config.yaml
n_layer: 11
d_model: 320
n_head: 5
n_kv_head: 5
head_dim: 64
d_mlp: 832
vocab_size: 8192
activation: "swiglu"
norm: "rmsnorm"
norm_place: "pre"
norm_eps: 1e-05
positions: "rope"
rope_base: 10000.0
rope_fraction: 1.0
qk_norm: false
attn_scale: 0.125
bias: "none"
tie_embeddings: false
parallel_block: false
init: "uniform"
init_std_qkv: 0.0387
init_std_o: 0.0
init_std_up: 0.0387
init_std_down: 0.0
optimizer: "muon_variant"
lr: 0.00705
weight_decay: 0.025
lr_head: 0.00413
grad_clip: 0.5
warmup_steps: 200
schedule: "wsd"
decay_fraction: 1.0
decay_shape: "sqrt"
final_lr_fraction: 0.0
batch_tokens: [32768, 65536, 98304]
seq_len: 512
doc_mask: true
z_loss: 1e-05
train_tokens: 253400000
steps: 4218
dataset: "wikipedia_en"
Each number is 128 + 32 x the weight over its row's rms, rounded and kept within 0 to 255. Layers, rows and columns count from 0. Numbers have three digits each. The size before them is the row's rms in percent of the matrix's.

# k: layer 4 attention key, 320x320, rms 0.0455, rows 61-63, columns 64-127
# q: layer 4 attention query, 320x320, rms 0.0445, rows 62-63, columns 64-127
# v: layer 4 attention value, 320x320, rms 0.053, rows 0-43, columns 64-127
# o: layer 4 attention output (transposed), 320x320, rms 0.0381, rows 0-43, columns 64-127
k61 103:129097162172112057120142119155104185163135112135136126152173132079124203103102157096168126175164141104135168113152143199151130095103112171102117074140141117178148123151133147130132154213040084
q62 103:126122131153100094166092123116101125104168140138160104113158130125110139097171167102162104092161111110077180178083082064174102127127080185147148106093110103133154095159084128157161157099061126
k62 100:119177105107148155074084143094125162151165193142124131099161125063173123174110120173153152171114135086062107190092135114104152162097143091127096139141064116177097088181188148117147117127139142
q63 108:147126081110115120146075140101177166127149085085142096095126119066118175110170107163132133092084191139119092110089147150093091168078049110089157122115170102120159128102151108173154099103120184
k63 106:090096164168165159177161190138130131067115140102081069125166125114095107203130181116138126122188124199100125109160109069157123150120158093172142139114073097100141161130133109123113135148203135
v0 107:193130122099138122156081080100136102111106123145117082116079105134112093108151166132175095091103160125241193160159145112148154143139148089119098116118098086135171134100092109029052062163164074
o0 104:123115091161169133134175171179070132159111134139073139112132174091153059170119130119091104101130140141076146116184137152071057121112124094144147133128131135110131147083090175096166150180089104
v1 108:158144136131089144157098111168123150069124118100192118159170076079198146126096188206194149166121073143126151097154072119113112142102144194119102146112114150132104164130149122046129148115067122
o1 105:085139122130092139194150120107083168133091105154173139102106176146177132118200169063122132108172134131130080137118158115161099106103180110165132093140163142096123094163106102124121110105140135
v2 103:208155182101103117106121110146112178079170139153161087108158128160120167130095151148116171132108117139119138143068134143110162117106172250083150107080103104169120086164180087184120132160134144
o2 100:110138138128113135160154097138139120119079113140118129136097095176150203127093109089180156112147077070118122175184125159141082070143145076056118028107185110146148167139103130133085117118105162
v3 101:150074165134105090088168155108100148105132092149140149130074079090161144122135127110140021106187133080130148096149146185152112039167126114167108167081097164185162144124102063097140111098138124
o3 102:142106150120111153117152114166080125217154122087164062141086153120141151138147060147104142141066100116115089129169124136153028189200089120106122141165119178142150136162110134166065145159047121
v4 102:148080111137144113155133085112169097170131129118174121130107136099150131088081152160078108116132177102108140103171111072137140121115115160190127190131166164160108132118161086095111168128115157
o4 102:116095097140130155128154158176151142120160146124074154097144176089042107113148130136125093139062098143117111115152053096100132157129104165126136137085125157094204143098099141130121111114161115
v5 100:082091151137157134129169062088122085133107153137112134099108168135072105137125096188095109078136139161145086132153163182151139110099128155189151163144149161147154098089061131108135092180163155
o5 099:143131093129146149085148163161154100110094144139097095145169125124152082157125109073164077074145115118130126138110159156072151106134171123116166149073114130152102075169145187086171190160118130
v6 097:202115177119132176101130122158168175177159144162124145125107104096157087196121157077133127154132146126155098105115126135126151242137177135114070140137136164127174145108124121129081120111143104
o6 097:124140124208138123119099114163134169091135130207171101142136143175124166094083110128074101131149123128214112158123086152138148114073084110131166103106144089121098130053124124117045137132158149
v7 100:083126103152101179171138145133167132087114060097082140127115174113120088164099106065160130074141110131171094137111111185128090144181129172110109101107144085119101153127170141181102133136104177
o7 099:120109177156122113132103077131147154177093116152150111123089122122150129098123135128199117139110115199120096146105129124139091111106193102121181104153106112187192161139165144125127127175122187
v8 100:121126213129152151137072138097148091152068158105107142149219148144080135155163223125157178148126165087118172062132087059074170130157130203068080106147145091152117116105126150189163170114182115
o8 100:122076124089177104184063156134097106193200166164059113155073155166052179106053141151130162151155120131087118105159119145155197135160131132148057187141139143068102150163160105119177109107154162
v9 105:124096121092088128111087150086131187125052131183187165117077150103101167096133108098121127124083138159099147235161138101152118099082109068130111132169181078087074123122117159120162100145120156
o9 104:061160090165110178131102107095108137078116090129151190156122121171127065146078136169144075156078136148118138205146127046089132119099163164091113137053146128110169087131241155162173177110138128
v10 107:140127122101122107174125111138112131161072103144139146148118135090128066167145090116130118138069140056149135084130183207146143095149174216091100148135095174167133154158127162166128138164070147
o10 106:097126139160111110148094088145070145087159166167154112088122120097177129069077105138177152075133117107139138062127086102209036153128131106130129120149138122091150113100133110102109079117175111
v11 103:128107163090149105116059100111078118092105152184159136097115128067146140089097095135121178130080181162096121161109140159138068061097130181139155096052121130103170138129125220101126101143046165
o11 102:131095155100184107146138130116155103150137142105165105123138132160165131133127147079151092143131132149081171148139061146146168149115083172083124092128152116104073129156109113110137102190069090
v12 102:148092112150158075129153137137165155124173103144119116107111134095056170118127147096161175115145125128112167082136100144127068154171128168073145118170102096081073143127177084123155137170141113
o12 099:135157123121115134092105119111150115148138115125160083071108151096159095116112142128134116035154099061166099090152167111106133130142067127138061139210118094090151097115148154103142118145135124
v13 101:124109132107160114033140161148073103130206165081146106146112175144109123137158146156196139118121075072172214125167175083127116130086177100133186094107123135120127105129145133099144156163103098
o13 103:207096105144108108156135143069107141148142132139138134119108103160165060192120150068133126086095164154124107059122108161112140201105146103126119112047150087104076135153130156124140099151178123
v14 105:172090044131167102162107146130132129142078113088078110131120131141136145115130171150105068170053130119155044130084118129089163135126153051074155129141138065112117133101140097124089111163116171
o14 107:139112136033088140158082140148130167170112129128145080120135094116104091121129148128112132078142156128100198167095165099082191099111080147063103108149171111124150182108185176129215094164077127
v15 100:121099184132139124092125131090160090116141153082086121155161154145159100073092144140106159086184137075110113124118104140142127174142168117156142097094127070094124136096115125176146126137162108
o15 102:204070150178103132107133103151100109122149174126143119145058117149092143095091120109057141111106073100191111134113162086116099107162153156184152112087171140143065165136181128151096094107127168
v16 101:147132157162130140150162163105140151112127130097180133146164204176155164114158123077206159129148090130163136135099089137178137124143111082149192085165166184138084110142112099175105105100135122
o16 100:201191129164119145179181126171144123136073094106056182188118117116085117113071155151143142164174169142087165115089108112111079180123118158113081123159091153124190108158090109104128091177158163
v17 110:149111107124112142114049125069165148105072165153139131122109107125172120109130117169071175061147124075178175125090131173089145132150119155174119094181172094140180116092094118095174087124137154
o17 112:107156125157047131073101128119184105094064129114160113108133124167108136171111125112138174097115138130095157114169147137176174088163134131115156210053144132124119149118171123146135190148147155
v18 107:114126155137136174092149143175135056141115142058146167150133148128105130143144165129184160142162112120103096148110147133101111146153111102121120140161135137139156139130150097143068184164120174
o18 111:144102121083147152124129125136100127172160116096142070139143123135153127158067158131129153137135140106145145127150166151152115101128145165133080111084132137087123107138115097117151129143098098
v19 102:157116168108103186172136090141107152135126173139199134130110071152123135156121154135108116168179074116147159114173153136160151103122151096110192113163217162174121198134164114105177123131120118
o19 096:132174117131113069143103101142116128033112138249145168093137180148155075094114120113147105107130130124129114181107080121143109127103148121126112105229111187098108165144176098185107156148171096
v20 096:102100096173163151172077107095117181094173175134142129155071111183132109201152110082129152137112090151098162097152186094165171203160115123175152157138091177113155151145181158126163089089120122
o20 099:150123106185164169092120106151117134129112146112138148107134115160092118107111111094144158106154116138148094137153072157141155140122117165126109103196177129146088089167099134101121071133145109
v21 099:156088066085075140104156177095145116144160134143130123148173140127159134127138070103082130132114154082127192146122143133172098153110157126150130112149142148158171119138099153179172178112073169
o21 092:101164122161099143165156158132147140151071158107188142152172144145147179108132122137162175121196144126128064067134155085177129116165123103177103092093137116115090182169183126158080079150156095
v22 100:132090131132104113108092155084105137184128132071045120165101117146127123080079103131131102171108153123126137131152191197138158099068142085108154156142129105071099067104111101094108124073120116
o22 095:153152097073093121134076127095176125199103098169171087157106118152092156138104166106126115151116126075136117126151158063146133105142132186112122120099087099148052146191134127144137164118105122
v23 100:146139116159116117104084143157085152094157164128089115085188058142149115115152108131138103132131148146106064109140160176149142133118141132158136101181117116126062112148124092162153148118122147
o23 098:135170137122107148096140155146125096086082124152104115126111141147211119078189144155072126129108120081155144141118130089108124124171179161145053168171116079122137098143130122095162199118091170
v24 101:107172099158140153115165132122091120100101104124103095143055148157117179089116110229112133126134146130167125191103080145098154128095143150134082101188066126124117121147125131107084141148141136
o24 099:115105107097106152098201082120113139122079161128128139091185144114156143143177129102082152099113166140142148104148176122121025124132170124158123115143139118124104155124176182152143156135088119
v25 110:134082156170057113105113130091203156180168084161110111128169133112034073130061119090155133177136136184174154124117156144146190160123140169125134137121159117154131047129150143153139193185106115
o25 108:087147138150150162130091141096127147135144145147126110161140136104111112192150151149099162117167150147209113110103101168127146063125083097135130129180117122153176195196149085123078161201151147
v26 105:144121133142070160131123149131144156134137104102168145140203186116201100167067221148094137136113146097095112116045122144101194137138173164176098090161123130104155116170091113175110177105108151
o26 104:090138128115121119175125151116167131132126101138169143209126137117137175118128092166197143139144124103093120141148129094075177104148115153131186067114125247162142141124087144136095174125177119
v27 108:105142110137189084142114146112156168167096185148110100123132131117159115063080156146142054156092153126166093072094113123150160119106109158094091114175078130134126062061119173094134158103087110
o27 108:138130059128144145071120108113118147193111075118183114118137130099118149159172110063162094068164132082118063107169118139104112126156122150162154147162105133172117109171077098141120153095143105
v28 099:109099121141135114152119145171104108096036125177070116094156141157105162100135039135157129143133108123113163091104110110214152143156118126119101088132109156103101097125090097172108085110203118
o28 098:128109165108117150113172083198132158160163083121082061110101110111129085076130117085137103113136134087069155167182106171114132150100099157084123121118077114087153130116078120089079138080142115
v29 105:171195157114113096108124146124131118129181098072120189171124097103089116060143130150137123093139141203083165108123145115150138157132124198078087106160140117086166112143064134110085156115113181
o29 103:066160080127146099128110096111103127108078134135128087095099132174143088097161127143157129154142096108079066120119135169150156122133119140129178116061129115166098159146143101133147091142103151
v30 103:116092066137138139128161139125123192130189077106098123174167110066177170114115137152128148122090114134131182098136100175118185165118132132148164117149164121131117089106178137177095143139145137
o30 102:083079094084130064053120110128146122098115187132176122173163135195094143156134161155178123153106089105155149164062138179136181097076171096189159132191102109134134086100099151115108140123177162
v31 104:157109103115146135120102176108104108111150121106142084154105110167131141184210133050115135102172116111148170075097180123158165123166108175128058105128111127076144119146113109168170078063185123
o31 103:113124070082078083095193122163153084136154172112118161123095131103122170142089115111121100100134129100108094137137122142175063097133113061127135176084118100158076138088155153131149110111125170
v32 097:156074116121158140102129126135142078139156145102099115110072091105109125158125160139083123168061126146054109137166165081083125145168148076113200115130154218107077174066130155117182103117122125
o32 099:095095137163101157077140166128126138152105122224074150206154168169083109118149155080118107145085101141154114135172101130103102139167152153052107147191175094144139119103097118107128149129169080
v33 097:118106121123121164119132100185063081111052121112101156121153125091117131133124108126105097151144096092183124113146109117168145156101112112053124121106158098140151142138197109076120065087120150
o33 098:194121156127123117167122154126115130122096137160117119119216069151171117136101115147107108114073167068087161143113143097105150134145177106150129099165119149132172121182105153142131087147150144
v34 099:162149146129152102191139151138182160120184119134131113123137132130066083126143136125114137121121135112121114118138160171106103161088158101107165154049186102115162098153101132129069151134075155
o34 100:152082146161148063218164179167158146047087144168097097138098118134110106110124166111059155161137135160153111160103172090154128117105167092139160142192145133132161120122130114183133150124138132
v35 105:111074078152130129061130193107109103106153115174162135154140103096099113115187126132151145147148129117125193142092121094150156108107086136137137121112129134057153160172205130136143113156168173
o35 101:137124154100153111105096145070174119136111169138085162084128170085083145176063119165128109090135100145134140145160154139112162086140122142104072028112211143126093156158163113119148135130172154
v36 097:140143108159053217109137188103145174163155185134122129160058127061099127066146132089147122146129083113087113137140168177161147114149106144165066193114083108177184140126153143164121080207116121
o36 096:110133172194142111113146141158160082136142154165167113145107108126104189143181081125146099101059130177128085075172127124075145117078146133108085101135097117125115115122084114155118118133092114
v37 103:140110075137096145125118124174122098122068064111158091090181121091082119203111089093125130147067075169176140149141111125164113163076093155176155182161146073056171153149132122181134093104078183
o37 101:141090100071089148103126127130134132086163087124148170150136123115143147081156147116168099124178110111163086151097114192123067132123117092125115121121077123116158169161162227177070154110142143
v38 111:162110094138152127096165149136176099145195120101075130146120146055165136161163126115179120111137125131125132138112170079104121080123139156172121143081173183171115147191140089113103175158153146
o38 109:153162107121170098118204118163120048104078108134096125200095171107102097160115150123101144164146143129109138078172129137175037119121100094112093145187144125200141150121116085120139151079122142
v39 104:188129143126115144141095148090132054068100098141119108111162138194158142100125192176132124093170143105155162090065073165133121138109124143107095135154176150126089115135187117163111187114136096
o39 101:086129120150111107226088142125123153172118126072127119144084149132147194078127102093108130132139145124156185056133149132145112057135184140112167125173155155081139142048076120083145138106149194
v40 102:141133105148190069180158142127105101088144110075072146109136123128192138114128091091127168115138154113126051097085124094140116116122102110099095099054165130075111154139117162109122116092166159
o40 102:143155202085103140141116174116134064092145146093115145167143201170112147169141153107100093187167075153125089099122137124184088148136115085118124133124129160079119131087141072141209146149142129
v41 099:102154138031124111156121153159164099089155051159129188091144111149154155130092098099149128180127164119121129122145178144165144088118143143157170133062100112103169172139189131204110117171045149
o41 096:099132156155156143138155192124093098169112148121144157150129108103194083078173138107117150120179076179188168139122111072133094146115113142157162069146082150111137159152108134187103111180125110
v42 105:178083120090179150092111140083122100142147140164130149142123116108121098117094158082107100181104117062145140139111156138163129203132129145151142106107096153105157121127153121186123099081138084
o42 106:091088073141111123138128073144175099148133130099163147154114148129101122082090154142162133107098093128107121057152111159152079172098132109126134087099140159211169160125125136183137111139194112
v43 100:113123093134092091141108098147114091184137160151161139143160143172100057159131107157170149117098137106097167147188155153103130133234128102096123125180121073147155135110172117121160198115070175
o43 101:147115072125108075131069192115128135096114119156139151123138100140154074124168171126105159067134122112106169130121109126148191119127079106113079132131116145200155091150120125099109095141174096